Part of a small language model's weights.
Architecture: RMSNorm before each block, rotary positions, no biases in attention or MLP, untied embeddings, normalized queries and keys, capped logits.
Training: a variant of SOAP for these matrices, 3042 steps.
Each number is 128 + 32 x the weight over the matrix's rms, rounded and kept within 0 to 255. Layers, rows and columns count from 0. Numbers have three digits each.

# layer 3 MLP down (transposed), 2048x512, rms 0.0897, rows 753-807, columns 128-255
123137151108141111144116112155174078128075160114198129136142146184085144139146175132160077122160146181145142099169134140110105139068152186135153113187106128137166152127153163135144137137197101133199089101126142149124116139123170180084128096157173127149092121151111108055117116108125130148124114105128200200107104089139154191112137106193149135102103087098173095107097097204076138135133
147133141105083124102150193142147154121173056116138127202152070137148186081156120107084156110102119103075149092112091170201139138117123142053197133131164172153154155135155123103170140105172158148078177103159153225069140107126174125104142097176098158132117117102160135073156176171130219082178084113133105117080124096124161053116165137127159113134138078124076130129136088144162114082124
078145091137184120101117108086162093160106160099086138119187115102100184135074068185125114115146109097193157117127098109215128151143126107147096138097148118072154119147133073191178180077084109167138061032142136132151144146069157124090170135128174163138104177140117153116208162167079159064136165111139149185103120110146128124169150149114157130114127170105151166129119114155167124043082
086142143114104182141142101156105134130152148125127156150156149155092099102158165206152152159126148145089060090124116112127142121149092109142129134101138161123170118166099081106158133118055158150158138087191141099077066123145090130129201125142173142141156079119157127130131156160093083085145151137128131126138152128104120097176087134092053172123131180120130090105171103109114049132092
083138198113073173102191150158177162159086088134144180151159128059129174138096082099087109200104055147199137122101103150124147148130153027138152195054143132163124164124097159138124130142127143103147158137171132137159112128142123168080167093080154144099085109196085069133164096187136070124119106147112138141127147147100138139141084079103089160202089061122134132104098090143096119037115
143147159119121061092114116145113138153147116167102179186121172099154102081064128100096110127081064149115080140146150145107132136086103140122116168161132111130128102086125135163118092154063136201181140139106112176181106170193158105105157173137179150095128145113115071168147136169149094147132184126113099053146177139098138121086137074044154124111110146067214136125135147111125093189120
102125089136087167139149163114166141088145145105137142095103168123119160122089084099135136053126119123178087130108127113096102090128162142092124098118142145140137120123141165131134121095132152133114141079167143125086183140101101117080047136124126149139135109144143131151099127144116132133102108119099095076148098122182070116130116116125138142120154152098140151194118136133075158142132
132137103096117201118147102114140163088168095131179097123115140091165098146098131080148156136114105133128137106137126154145118105167183094141126100190133149121117146137062125108127176147096055128106124138111120156146099143101146136123099142165138120187125134128154137130121140105082115214125114156091142122143146097126144127116148151121156135082096126102019134133123110150105131108159
102135110108115127161138109113144096182141135067086112129152127166133137171117155098162133118142106121107082154121127116075142124091130131061186171095189146167136155190113172192192117104132179093172068117142087084157124151124095124105107119124120067161102089153162128147137110201124134121087172117139133183103191111131147111119146110100173099108111111158111123123142146178111134102144
091097113086145125142164144135169071087092100172113135175142163115089140130134184121098137108096161102115137110085136108190120107134101110063123115128119099144113149129080111082124151156115095146116116119156068117109116089109147173127113096101137035122146158131180108157121105160121109094123159125136151149167196136157145130132152141108141103172117110132137143095104119161190111178122
149155142153065169152151086110136175136116151092106162097071122124098096185110151160170137126186172155098126101142108131115099144142186094100095164200090169146097132107113131118095134137094166189087111157155137189090115182101091091089180078125125102127073129159092096136116134165111147153116129149089115155161131122098073119104056171095099137134087169052145148147140131130162098166138
163102165083094086166128116129155084102130076181148172091138110115152135131137094143126082105202140150112173129148121088164099177153143155146061129151086106188091094109107146096167085064140146159147127120120127112089108023098099131116103126110145131116161125117154184146114179147144118119113166146195051095128062096123134137103140136130106159116130135142133136167164148135142126146164
116125065148162136098169083171188160117085149152087116133087120130138208077130137122124155090143143140169130136203118178128048082155145128104098131080141133145118234107142089143112118135115135133102150157136181125134144168102111161093182136126144059111133109144085068113103096098151145129095145068160043100148138179118131082115128195134147106140145112074088125066091097133100196130124
188112090149151123100171092105048071124090183151139106108166138097184167139128126147108081125185126150152101139064089202152150185067137146100117090119129141134105099065144186128115123148157171109121198104135086127096095131150102121133123072138110113157143141155111116104098095054142138108119070161099111113177088040131105142068167121138092110107104066099082079167164134118116153132109
165151138108126106085150120103122083134214097158194102145115150122120082165162132157082147168132143077096098094187125160156140088112163132118153207154127124127128100162065078198065138103119108148167118105087105158145105140098090054166146123130104126075115093110182103112132132086136115113143207164103102123134155127113111122116081184096182152112150152209100157090111105165100142164114
107168140102063076094129116087169170146124140103078052113089150081097127138066108171084097113119092107122148152157123138078152155114156082181111108134160133160161107142082117159123175160105163145135181155161092137123161158139131114106107070133159034170179088171160175123156139082120106093080119217152070154141130070219089103115149105152165148127151134110139167164064156069179151109102
130101122140156084125108136167104161098168106078121133137147152149093131132157132088130170157098104072125184190102072124155110146137114121085095118165148131151109085145077156146175091139084148160102126159189125117108083147142086181127115091118110137140158157136120140143187170134102133129111110137150112121128151072135162086125120104114142081098113096180137163064110144098132095098098
146105114090107130132107130112086090053184075158180114150131150159123099118103073165154108143172141120120105164120086151122184127153106094101133168172129062136151169130092067162100166053177115071127157081171145131125135199203134100114157132099159153141165086161191099094094072144091166194081151112199134138140154143114105102130195121098194148145141085163167199080072084104071117137129
161125167170165106106155087139166092166195148110119147156069157132225123161101138128114101145130132148202082150087164179158091158131136133120111136144166162126089104104095115112160127133083065102128133174153130198109165128128178139106156131120087077142105099116161172152118113109165123099093198130092122119154181140168099169123084157108137105086059089078154140140152142096111146171047
181106124149118108178200096097076161119156137092160119069124175165159176161160127101091165081149139079104091161113079105120124121100130221119113087099161161125108091131137114118057128082098127112123089092125113111118126158201087131114130128120071125151139062062133125132151167130172092091169089082115159104158138101108115135135065145086149121117148126125210108173082130107191165197135
132112163132125126141118111116112091106086140178123166083110130144087138098097088081076108099124106107131129115208146092140165123223097130133088123104146123098050072075095069144122088116141087106077095197112175132128119137117127127090105137090167159178178145114128114145063155138149187153092081171172123116126083122150118050120076111182108132107056131141171123128109137128217102167129
149122097203094104165101144175134128156122162147143072075101166143109134093188139138081112154179150129099105132124105160181064080091062067098060142108135134169175090132095105160095114148099116108123123077123115101100131086128061170044122092154158189070132130099127208216154140127112087114099151012078114137151116077184083129133124156180145147114143063126132148161060117113125149106100
092183170101184139073145159180151116096135110090096151117071140113119071116139150104121135119145141100169139106145128176075137143087163092114128147119116133078171139141140132127133160125149111141087109156165159149112120183113143121149146120150166165108117155214145127117131139179133136154128088099107140066149091141151083174140169147098159126135191126078089130139123089108081131074153
126170083159138129130198110131181099095182160204131094156113167135124126163108136104117106128103070104134147094125111119104137134043135113133140083164128112164110206121129134180138177113137157131104104113162151165174128118058152173099144165113067142181078166076101143167030182073154104180139146141109136105157083116128092136094139112178150096074117093144093167133124102095145125177116
108102124095181113204175179100125153101205123121090065119089147103158158144137161113089182184125123115117115136146101082144100127142169103086119148132109150144163129181156078108103133136114091117074163116139107112176088222153104070094210089150154173146121147142086088122178161140152124158108149148121125166097124137148156076110045097132123156136135157205132128173139150133119151132137
110144145081168141141127139108136111113159104107114120168143195150159115103127187142119103106187116148175149087083115126124138107111176087137099068131128063129185135143126080147146116113101126111138118100098116123201166118100141129134047110169124124107127152086147071167153181146149108142123151109080156130087171137075113072106149102129134160129124126134127074130088173106148086142188
142109166107092146149119100130136104162176135106140217140133179130198112180175132162137112136120100153136068103093087119088133117140144126112164188138179140176121165104140109157163161126103168097093136110116098135096137102172114146123120121092172151130123143115148155139130106094178126191173138165121132132154066144086090088121131104123089065116157121162154093117116112068113108152109
145094170111200189168142101138174138136213137106103136141127131118094119118126095116120139142094112091021048192138104145155128179083117102102099117150150196141086195126122178109166150149102125111133166184132144140111139167132160163137122127114112115145128110117089140112151116137117158137176130131136129147105105118180169078134144037090120154135071121105117120042182156180135099159137
140124099134065168124097143135137120054119117165126132118104142135112125098140153122089113084100143136107176138120102148159109119095177131079136129119085147141156113148086102094139116081171114082151199121195154130133116124127156100153119090137124155133127080092103151121161164125150136139148135111112137134135126156151110118139153140116112116127126125149183104115104128126125178143155
172085095111107181187114094153082134108155140108119092114112161150125176178100128130083154115125175119154104188139135138159125084100134110138164149146085135143126132124066154121135069213111177140075128166149159065184138181212103100133138115124106176125160130145106172093099138114115135120115122125134066144153129128139167139157133171087224206151122162117118091100153122131187186103104
139126072091104123104159201101107148108198168147120174118131121136176171092153115117127149132116158087147112112106093091107115180167086125143076141099065132108130178117060080134137159144141194183071096159154188142113107075112128136087163168143149133101147106143114152125137103075141141174129144147148103211145089166110141063160116101114099089054150070123125158134107109098121120061090
147178114118089087135126103054104104120115187118141114151137190122124183154143136160153134118149171081036104152127114143143139161107124161151192132105121143114143093095054148148162134092132153108119100104151115164098101089158067097109132088201134139071139125109156170162122107091161093162149092149111168148105150077099150081142144152138105163183104107120121151087108095172124128085125
114085181199094158099124112117106195137153092116094141081133122175157215134101145084080127137209120160185188092196173128153110160108178112111132078120105105138129158100109139135135113134053167147089071113135112092133148115122150103168064185108085127127148105138190135147126185082133107147104089151127114160122189096161150094152095130140163154100081140101167129091154133137108135140101
159075141109094122074113220143173108153148099197158089137127161124113063135103160132128092119170139145083127122139116137126099101118136142092161088157131113175140128137116169062117083156135135189143094147159140144084170141122127169068097091119139118170171131167115162089133077116129128136120109146135105149154106157124130136141151139129122169121160086125083132157109120116121102091135
139169105101137165139204110178071195149102101157099159155161090113123155094064154046156095204148080148132147122150157205102165095113135135156208122113136132152129122088117153101158110101162061116134111164161133180157168141182071112055105101168145109180105106156119137153077113125057118162076176095121080118162132117189138086039129074110128142139175134125146079127172146133125169168145
103125105106161102136101142087161212151118122113138107149095108126080152106142122101152107130095135150138098154136164165116088082089152128124148106096088155134159111114185140086117151109084171094190122156153122151082120127147132123121113192124173150108129152089130154121107141134164216087133141143134134174113069061164133135180138068088141104181115143105123106114097191149123081155113
107134190114075137116152110140120133160095088068129145181123151092205123082154132145117148171120156191126198073187114118120126120075109097162092118124135129120204093117150127114105085149093152155193147133090089152197115098107126162138129107105100168163109136095145146116147125106102116146157135164116159161119160161145140095147143166175150100152089120094104135108131152179119107153119
140161120153130079163130127106093092106146133130125119134136113128107096112194176109127108143208084090142109109082158068121127124113182106152093148105120096106151144120136165134127055164114158085084166156153155152133169136132102148139119076150131160138121125138157123130179179146119141169097125151162154111122094142115071106117145124109165116122160149115108166127097168163181123127122
121141114111158131170186117125093134169085157134139127079160153162109136118136104144145140112097160187079128118104167112122104122088133138123177120103189178098088080144114104125149112143123092157174119167124143243144118097090143124142139158126138117159163164098127134108162091078167104123124085124086174146119139109162122183135107124149159146099142113073138113136107185107131139144166
109124134164091167134167103150156105077138074097137144057146106144139099148180155037197093143157113158138174116130131132162136118098063135180135118144155214072145095094014068086160077032075098109112148094122062029108116048130119120108155127139168156165181141150153096124121109138144084108142161111163105118125106149156142133176189091149087111103113069110161171085072138148103185188153
096106115127096130114085161141152143086092129142123152066106126162166131073068092193084113081110119146120094063110158108140138141094186151125069141159081082054116052135079071118146134160131060101126107153255148128170099139138154132119146095156126129141161120138126162127129116098162097144208151080069154119167100135139142149180088140115102107100192179112147115064095091164113178157174
128117161149123098136094160138085131136159104140133043100092142118092144129081127140099084138110110105175134141130161153110172116137114141113145142155123100134072084101084191096106129152100126093109168138141117144157125149154159095114113148145141120126136125129101118187139161072157153134123159097134114095128151127156144186119121148082153132118129169132129162132130139098128103076128
102114150127090029147128113131151128118097178146106088119093092184159140164091089098083091178157145101144110114166077164130176173120087133011116171127104123113139088143102186150078136143128121061069142196142125124111126145187161166110113135197129133147053148087114135056105108099151138118179148082119088129113047104104142155123066135182098105118100148119061109174123150090089148122152
104142137126151115173152178093168144085145099142208177150151121114134102103125142124138198103120141145139136149121093129118160106093128087116115067103138132069128062124106054090097145145156126168129119113148164128106128186144110106146114116119120107164183155127100091106188062155097069130127099159183163125128148133141033172128151152141138118154153152110136116114160111159113140137142
197174109108185120114146147132093164110147096135121127107107149145090060107090100138111099105150129123101142115113137123107125083084162092131110118120175139159127136123129112133180175098115103151124084094139147126140152078143109118130189089139073100141113149183097185141145127105101118159138136187088110173102137154147140123105180092107123163186166119100138146109153166125067134110088
144046142172127122105140119103152104120099135112161128103142145237104040097125086153084109152112159165143106109141144075122117130138142152161193130170141100062173137164099148096149124189083141193131207167141135175157117148130190098133168136165085126177108144135126073196150102148116057146146082160163125108124143150183203154159161118131078143136117105155169155122103129195198123108086
140146104109144120162093128095123158161166081183122128083135133182140110142150083123188154083038057126124158085130134096074109147124094132133184153181096161188176124153171108092130054103107110069111165122119187170165160153105168103131113099110108163113130093164093097147159171154120133122091165117111096101155215145117128078078068138168122160077136139181208117122172110111139120138134
164149085123159104106183117153128120070154069079134124127098085100149103104175075129143128143144088129151162118119100131158121136146100110126107170102106146066165104149101060141075164165137124128130148133201099117175106101100128123173139076079153123115111088145156132067149064141151150132132074144128124097110105135112171088148140096104123110152150179141107099129134182084094174142157
100122112099085125071102133124128137094151099157094177156154105129126151145061129076178108125127103154125164187121166123161100131091148076159109111207162148088107149060166129138109133124091128098161093148176174153124089147179122153174098097155137092126083117084128104199149120160154130170133193161145091113143084075171133153136127138172147089140173097152097136090123064124128135102112
115153153093172141087117112129168125115119096051169206097106096124151154154160153124162133069210132126030090117102171093045122136149132088068161139104124131131053116125078118218131123084136148128144123114152087144128149179103093138066134081099129107152126138137153144117125170103124153076142145118123104133117114153165146131142133124145115093053091131134139139119138113174134131134180
014139073138122108165102094090102067094089126111126119130104128133138130107137126119123065129150114097158115167089100173138111202123089175118115095132149131150119100117101174129125140170077163085072144084074105111128146102106144068119146112177125161144148128125155127130122178081127110124182109177166065175028144171081118125156160119139147143077097170133145124170145083132088178108167
130133180108099124066183104088155109137198133142116085145149087086155094163143159063085097207092093161107137156147094183132110103132146117132110205158137148143110118125072144171118159138061102116087113104120155163127107134147118111134090163095139076105156173141116157124141159119109087176094148134099102175143085075145153109177114124101107098104170093152166128091197142172142152125123
178170136192057104192105146126103158164099141105126140136082094154153147121151135135138120182062205095150161152176108131077134166154117094145097155128106144089176126106106140091129108049078119133142157109123120155100124107131136049115139125104177143099097121155131123153088090121067116119109142103161136107093093141147125157079114162143171111093080099198130147127080138125092127159135
139148126121105096146145156117121161135163191088098161109014134147102155124126146122084106138136166089106143165134121081152098183118115140129104104089134108106140120157144140109174144116191096159086113182103112147137100112140147159106099162143112086113133141057089173118094069111206160078127161129085159091195143141165137186138094120106123125147132135110134064094145106096128113160127
189075086075113184119149068151140140127141211124151073114144165211164174138095190100087161087162130154201121095152163107222093155175129048161152087137101162098092106087090118133119075177098140112074164118118140103090172096106142170132150148151134125144171186146174140196097088140072080195139223130083154110101115108148158117157099165140072064155122138151165105084156179149119132148176
# layer 3 MLP up, 2048x512, rms 0.0989, rows 754-807, columns 128-255
147081132137152110097067172168124120116131120130120162136196133120088162089145139150116130105103129065107179123121073144201117145166114132116166162147124148112143131167146160075168149158180127096086173146150144134117105125136178146179190081102139089153103100141188124091122122187196177128200122115160153148148152087138124192098072111166101091201122148126073142113180075114177139113155
081130143111111176201079080144137143070145126098171164152121101147100063117125155113148094124193216130112134180090094161115122190088135143142157175164090060118101178137136116111111143110193126163096108072140081095128096113097107117151203164115031118205161117155145107106150132176115208191104227074122128139084172153180183181176108069141066088114127175122097129169142141193159110114121
148154122152147144062122174148147188166118116157117183108166090195101087114174114200144189111169106108148083104137180167089129160145057119159117133145140099062131136147168123091113141111120142121068142118139123087194070142138166103131121115162097101117161109156119203102151106140094110095150145173145103161161105169126142121155112113096105098112132198063123106115070081091145086160106
090102094125091139183142126111139082140138109097141113126121114172095153145108081120174043097156094126167228121108111147131100177182186090100096117138119122137144088113143168079104097092142113085080154101079097125142158165112148131128140139155046160151102119148096039073077125135190092127133106185095123109117106140099123135154099124122132135113159100164135197101109093213131144138092
092196088166091161163131138085150145121112088092178131097136125103147129155111070151180160194125075148100106151167099130065054162093078131183098092116183098125065195159106103113124113124109106155108127156157119112153120081102091127180164068143126120166141178085171085075158172087104121116109149132154151153141139067153088171129115151111122130089021104130126118127104083118113156133126
141101090101125153089110110166096126126161147162074196094120127119132161131094143113093168060065092110113157128133151128134130124129114078114110151151196115135143185134105129096101109102098157130116118141145091104107078102103127147176051158102139114119173145170169100116101184192197089104089105134125104153090143183141096142109154143130117137127097123094120108159145085168127103132109
133105105062090159116219142111055128141112070107140110161142087127124145109113115074134136134088196057142099000065070210137127119140126175123120178142108128159159119118145078087129109154082103101124173175113084165118061105142068233137090090115150072149114092145180055170223102138108100087178142114075091108082123021101133131116120133127118121160162141145166186118166144114155140136169
134136143102153124069021092132083147126092131140052151168120093120092140158094123067131118116105137151099071120136130223182121085156184101113147141150219121160196106153137118133175186171116094215116129119172150109134114156151109153112095102113115102113073123135135149171121115155167162138178152149131173190114183111094154119201061101125127163143164118154110172129155091117166127171088
116116177123153139152162127128157123139097126149122101103154154125094161108133094134115139138065129125127144117135131107119142100171108108114105111166136126172142132090122113097137153127116071079113134136122149139047162083155117164128127148141162133117083115144139074116110136140132107134133140107114129096143111101120148119126142117096155166149124125098086143132084118141176165102120
122139150118133120214116090130139085112122105146159146158079169063103123117095107147104091149108080146095148127067123117129134132107072085118134162201159115167127129155114106155082086113092146138112150108105106202126124155106084147146109076152104111112090134166177096157106102096220152132162187077133084171129139173088113137085164110062184068152172128098100225172120143152141124120132
099093138094142121113121117096150127123124093143102164112178168075140099137113186150109119139145093130165141086102124134104124082097160129075074149106092147181166100112156100096146062110139165158141212143091101069074107159044151109107122102116107140087112205124137133112118126137104106116084138088112136100115119107152107139149163155106053113105165163119175154130136132119132173183154
113131121148123113113118187122121087111117095120128087128118122134140189133046113108066169167143166112115148111171188173116125098112173155144058145086115103135055118115134126134139133086095085108144178105117123162065098105109154121113142131132147111110137147189167088188083118206132129150167143135106099141108075105169099142136145118163094082153134117138121153138181167153119116085092
140085133090195129103146135133085095106100136132152132191140119110126123081100106167122119108141110164107106100103117142101114144133156122096103135160074184087102128100140130154101161176111129086077098111150086131121051190102153075111117189147151101115064081110133109077151136114174133102123170198064166096076149136133109144160148155115141135118091130136118083102139144145146072123142
105157100202171127133144100140111132123097104129127113122144135152105102166120105130124169157131139075139083142085129134095132116092102167119154124126142130114113156177112102116154123086117105102073121095165107188156109097121088116097113088122126037130153075120099176135150157183168128112139147107094176139114140130093106168041116114191093128073148087153142122104163174129076061124102
097111092169107145113190155095153120121129114213006122152151078183143114106130110118162075130137157104129171095112054146122172157167078134125097145078132128176112118089097152137130106094128144067076161146128036109127087144093204089112166129076097098140120062200151161146138121128153137128172185151125184144099027159142111043139161126103175125089114209079104117221144109103124130085129
151124148183167089137136151112128095111136083130112102129099157078167105160099090135132144194133100087134118177166075154107165139079097173151048086170177065100142124127116127123152117150082152112098208151078128143126146144139104133132105099190123154148112103167132158108177137086114161165106126136159090131126218082156076106153130165104119128108133114174152126100119064121165154102140
149119112114107165143166118160183142128112105166089139140128136083166116096152104188162167150146128097147111120175130164150124162182139116125165132133119143074179131139159051080146141124166133087095140077143144071123102176158192125108152195086159081124130111161110125098061044116144079102147126138115120121211116133117155096133130099077124115194184107188157167077119116117088116155104
169103088073141125113129101118124072115143112091110116152154152158237159172120125118129146094039141133190158121105115084133151170058073234144109156106097134098092141158140141095106099127096117127110150089123117097137107144103126090069111133173163147048110167169157131130134102057084148202075124173201109086171111166142156108160117142127084079164162130143118089175135054122156076108129
185148169142093149111157158117088112114152125133141107179143146152150106151127056149169162148078138094109150161158136060157145129106105154092058133113231153123095109153137062096092088089207091103062137141141073154052151078123133146077125103097120087126140124092110099134125146100131117124144091144148147153141196090099172122127143126122111162136079159121079130193106134047134158126139
158117106153139089134142155110095100118134094146124126103181112158148114137182168073122126118106131129095109125130076135149101103105143044107093066104057115157075122096096122132123126120151117099120163148129140079151119127137126171163146112162092112144180159139153146219078137097181092115158123121114118171118109055123137111115132140139092105151106105163137167151164115148143132077138
170138149126132104141099123103093099138138075117135074111130127091150137115175100168087112151083133102157168103112101164177195105103184170114112133183106102073131070106153158155129025120138176093153177059192108151122142150174241114162168125057154143080149107137107170171124136128100040106150149112113132110112202169185152151152090160084117148089157146129106140118130111207112130144163
108133184097124119117142134166094142134081081096154078106072137054142082138108171121168133116108156121125166141116176150062105140093124118114150134092147130115121159133069123108172154142175142140131172140117112131151142132153088150094141157115113152123128159173124102151131171155162136109120107094045127130120107113151121148111147137141155084123133159114115166129122116103108107145117
153114135121085139095104125081089109109087097130111086173112103164110135150138127116085115160170102132127142193121132119109077094100126090160150158174098122116150172096160168084179160146211080166149067075109147113139073182103130123132089171083118178178149182118163129079095160105129108188136122108134158110162154157121079167140147116158103109187167128124100081109097186126087124115158
102121125193100138147093119147096137087118151083146145097107164165099159147157123142125122172106135171146136145088145095104097124098114155063166148093075105180209120116143149174166128118156187120143125154195189139114113094029154116160157134134121106151177131099175163118135095135120114130093178097106108114119159193156119100132107144110171143049117071179174201148192149102140018135128
151132081093126162116174087093117157105117106220093176144148154130085172122144154159135109119141165122143094163105081094082185093161106125125085123143139112159133122124137163176206129125140175189148158100095112112087162040125064188071096130165120111204136147103111125160140079111130121175098106124165109170134131177138082138126110155167112145100133113133112082091152124096147110151106
107148199131091124104107184142077112099126126118200110101144162132214125165128131088090115127154119118126128139057091155121131133069105127084140130153147136146150135147158130113139095083178126127073142069078097134119146101128137103169187126161143111106142151103119152121119093139105106140107173195115130116131153102169093065116132117102163079115185122156116115147139131093171131137108
193138114095103093102172140131080147111110081120148094131105119108129083142104155073153136200129100140141090169118136139154163143117132158129101167121147100120133151093073128124107138123146137149144155115116171137140150146099164139181151051149191131150150098073143181088112171121214109085129149059136106143099100155142101104126137167108160127160079137102100084147147177113076132147177
144179121161108146113152120058130117143122090134096178096111158181108149102125107074149132156150155145125126131142143139166158169119173100134104127129111156164114108139166111103127193144180131106141103163113074098145128081132103146093198086132159164124149119146118127139174144159192137137101083110139139151167178091153126088157096096097136079119110160043143117124103125147152129076122
170139118142113099103056101114101113059127135126186159142158130161147094100103144106118168117061164127141157121043156111187174119164135112088159055085154146113077132157120039072055079110157127183161135160167160141166162106105128173139099128151107137162138134167101143149134121145214104137118085126151138217123087115169149100095090106128118114091127152145060088050156143149155134105145
132109112074139111095154160117090136112141138117157120126158098124090130120129113091135117137095121027118137134158177105080088199143104180192121118110095095146074123146086133199157128079148117160110079103140164081177100123089114145151129138125109148082129119139109175085103160152145166152100098125109146174096142113166144141168142144143164147082103166113114159177142113178057089110081
170120158074155153085119127084102106158130072100177112157097162149115127108113157091125097127113142122150146093096150117110116154131088146137147186124132159116104088160151124172152164092175159105103122175135111115117131079100101166123110158082102124073123118107122154158091136122191145074091161128122146119098104106145187117118164147148122043113129155097154094114132097106115121125096
177137089156121106146145123164150104129140083163095171126139119147154177132112140134126095162127063160123119152167128072137139122127132139148110128080079040176085140094087140120167125172121123154140096166120098082169166087178143110076112118165136126124183154120133113127086179049101187110139171108129134147091142137165150155161106152081136138094159158115086132135158134171129143158173
152132151163149120119088094137136176136105146101130133115155124188150157143073113153099149161134158126113131086123172133103138105097099088107133120082125166106138134129127100136191184128123128111092172130098151132090155131074118109143160129097089139181062150115132135097134143110165116107133115142161065154081133082114122138141136107112086144079141166102151123074143072117164174099120
146102141205068101126137121149204137094119105177177131106071072051092162169189058096153068127205122132106084138065112245062147111140156123132131167101156143122116061129152072127043111109150125156088127149242132167181188106161111179087128190130147164214173102136124147151130125121061153160129176079120120128079127123136113148114114177098080153153142099112141132122113149103118113124196
126107101080146136092103115111146145177106112151144128132125131130101149095161146179143110148094126102135077156122166126131104109108133121149144145108088155147200148124166094083086184104139156106157137125173111085117178120138145137116157152143140163136145137170113161102035124096145127090097166144086162140111090142137121108112150103102114108139179159139121111123153127165115101154079
056136172120108108097077158150129088090119093120097139135143087125137121098139142091117117122123124168108126091177127177131061173119123120099143102095085109121188138129128113135112129151126136219101205124133118158133097125105103137127099037121066124138148115096209148157171084146110103053123070107179147114096174157090210063103158107197142084105139101106064148133076152138045132118135
142173126072081130157146056120112170093134103063120142152098146117171086123158117146127105107121156107095137126098127084144111055134146108129144147107068141188135143160122126178101132184164143113112129107150151133149112123158098125177135174125134129173104143144152161187180190130109139149070164164155079024174150130116162074103144119093145082143150094141075176123144174137114111147147
103129121087149126097172102122116129173128121107119086135118194142118150154136140111126121155154138103156145085155113087130116107111154150104156108115137155092149129099120099155103131165108142123043176164114141160187082137123126083136087140165095151068104143142113116086131088074121110141092126130093171126133157148111107105086116124112131098097112164118105109079171093122133105149152
128165126139181135164086100047125117115146118137091141124098114167150132085131109065187217155131151091172134122113075106110150117138169027105158152113163086115185158135136107067103140121129126138148161163142169097148106166138144171162174092151117128133123158091199105159056103153181124158120133092116095133127077130096094102149128076114121133101119118135148070200109116128059154155158
105157127120127147128055150113105137152123121136158100112126115199129127082134144149120186075155166130127138099133081139134147174054140155089120115136107117120101102131128130111108165148127150112149136111150118108118099125116063098165194110160175137173113055150091172071148143135114163132144077118174129178171132108188175101115095112094201106181079175151170130113126089120129196146135
152120137130153116236089113119079185101075136095107127097159110136148111151118127133116122203122130138149168074111149211150161150119071128117137164173160080150097117111109165145106146202172133126163096066098117178106149081104123115162122170108092119089140165098169092129149087134132127139168131122094136106144107135130099159069104093152182111144115136112074106192079123111201093114158
096138102135129164191141158123120136150129104057192124080099134123161127145200057060131154102191092146133128146130132108104092168109195086115123134161130126085198126170133127151163118170118124086105160156113142115129153088126143067125189121092098069096064097104150176133128127110145111069172134073131111143087144141156138129163109127116154134121230183119044137165122151130115117180137
151171145131093129103105111113110141113118103110144178183141143063157145115066120132175146125113181123097109101115141164116140131140111142125142081084129160135155078208175095096124147100181129116094144125104136116097096197138112072151096088120144077116112144146097152098087179049172131115173179143140116119117117174149130167106079147131164143190179138068119107126127132053115125062152
171188075157140106136146128057158095132094087118110096142111127130116092112109135141130097112145099095123139112114158194130141096166099116150129154156135127113130130187173159129125114179155157085158101123069092142174148076133098136075128165129111079108137104171125144078073177111134066118136079128119137052168124157134092116096131054125130106130176210137156112189141136132078156109052
150177159181189144120091109126099100149103112149122125117114114142098110151124133123101097178134098151141131163141080117062177166095145126124189140152115123093120158145110145069136165156139155097152133137022126089111195115162137068153132120118127160122096074159179065146103106135123113129151091159133170127151150161141188138103096124065134188113121130133169169130150104178117090170114
122140123124134173097118121199093110118131086161156133130190135120139111093128128079122140108131072124116234115100135095088091123150107096035110150163129102129154149131075124107161077107127158117087103136065133113173157122128124119173130156159146119166104116156125078166137159111154042113162092087232144088147091166154147059129124155118110116095091205153126135154162091118073145147151
137116068143169094179127096128119125108122087133141093133157141145068109115182138121140121168089126094099125117161081101112177121142120159127131109126123148154104139149131087125178082149113135139137142106117148100128143123112092114076103108157124179157147147150100092179130107128106121171130098123183182089132115149134095118225201148128154149128148178104047149059115152158114128090200
146099149173114172113108142144092156129188117137166107158164131141135169170107135158135100131082165193176113135060154126133077105174073131168226074149164092110139149122092087116158134146156147143091164104144129133152126089124150170197113099080079145090090105149068118122135135160158147121146136110174078156158105178128095135126117156138154103109084094111078128162120099146150126135118
123124095108135107107123108120153100175098137102197135135119070150133168143127114117186126091127143123123174104110158098126140133131169120113123149174138118114111099117104085197143102096181119159156135149153106105140128109125124135126138119117124134102180175069158165130096149140129145084130106101128123108110084104196084150133129143198087085170083172091145114137162114150108110087124
089127125140161094112097157105108159123093209143140135138198120108130130160153136133145148180146089148154170113115145130071069140081126104152136191147067111215139066139140159124106112115091149157093116169151209099164182156094126070176145130156111171115107115135142128151070246111119108168227061067056077122104100126171085117097089164130059046125123141169066150187150090153115186168123
042110138126125114143117127164145143155170161116171106123142098096123185167129174083187145170094146162179132152083170153143095114146148133127126114158086130122131129118152180096073148134185206114124154113132126170115066116172095161115058115156155133132146091109159115197127099151129117156175099118181107123151040158091087111120150115058118192117154088162108139099106134107129133141142
106142147101069160151133101117145204165190109122164154160126130145134110132131104196176075122071168117135083118065183185144045097123183147114070159157127062088162122134085069079197182141071087084143110143124133110086126164080135119047027097170118064095092182153190172120069059188102117150094152099175180149118183075128099125105142068098148177159163104091168150113078107095142111142095
132110116114102143091136135150101159088162123068094139132163179132140161089149121134069119154111184028090149127117147105135155138125151137083087128138082071119130119104138107151192115145147100130136122151136110167112194123047152181150160149156121136129101133111130132208138105169153158139222172127192099133134133164121128124125134103138126086120133137120123153105143109085176155083145
149110069107177098125110100132101095135082112081122097103101131163132178080102163048130085152106128138200117077192142134127076124163100106135119170157102127097137145102128140109137069123126104180132090129138072101138187069088040087131164171163107144100118126123152085140113150112119224161156141155109108170178103164105207130171124098153123143166145114102157118079178117126143104110147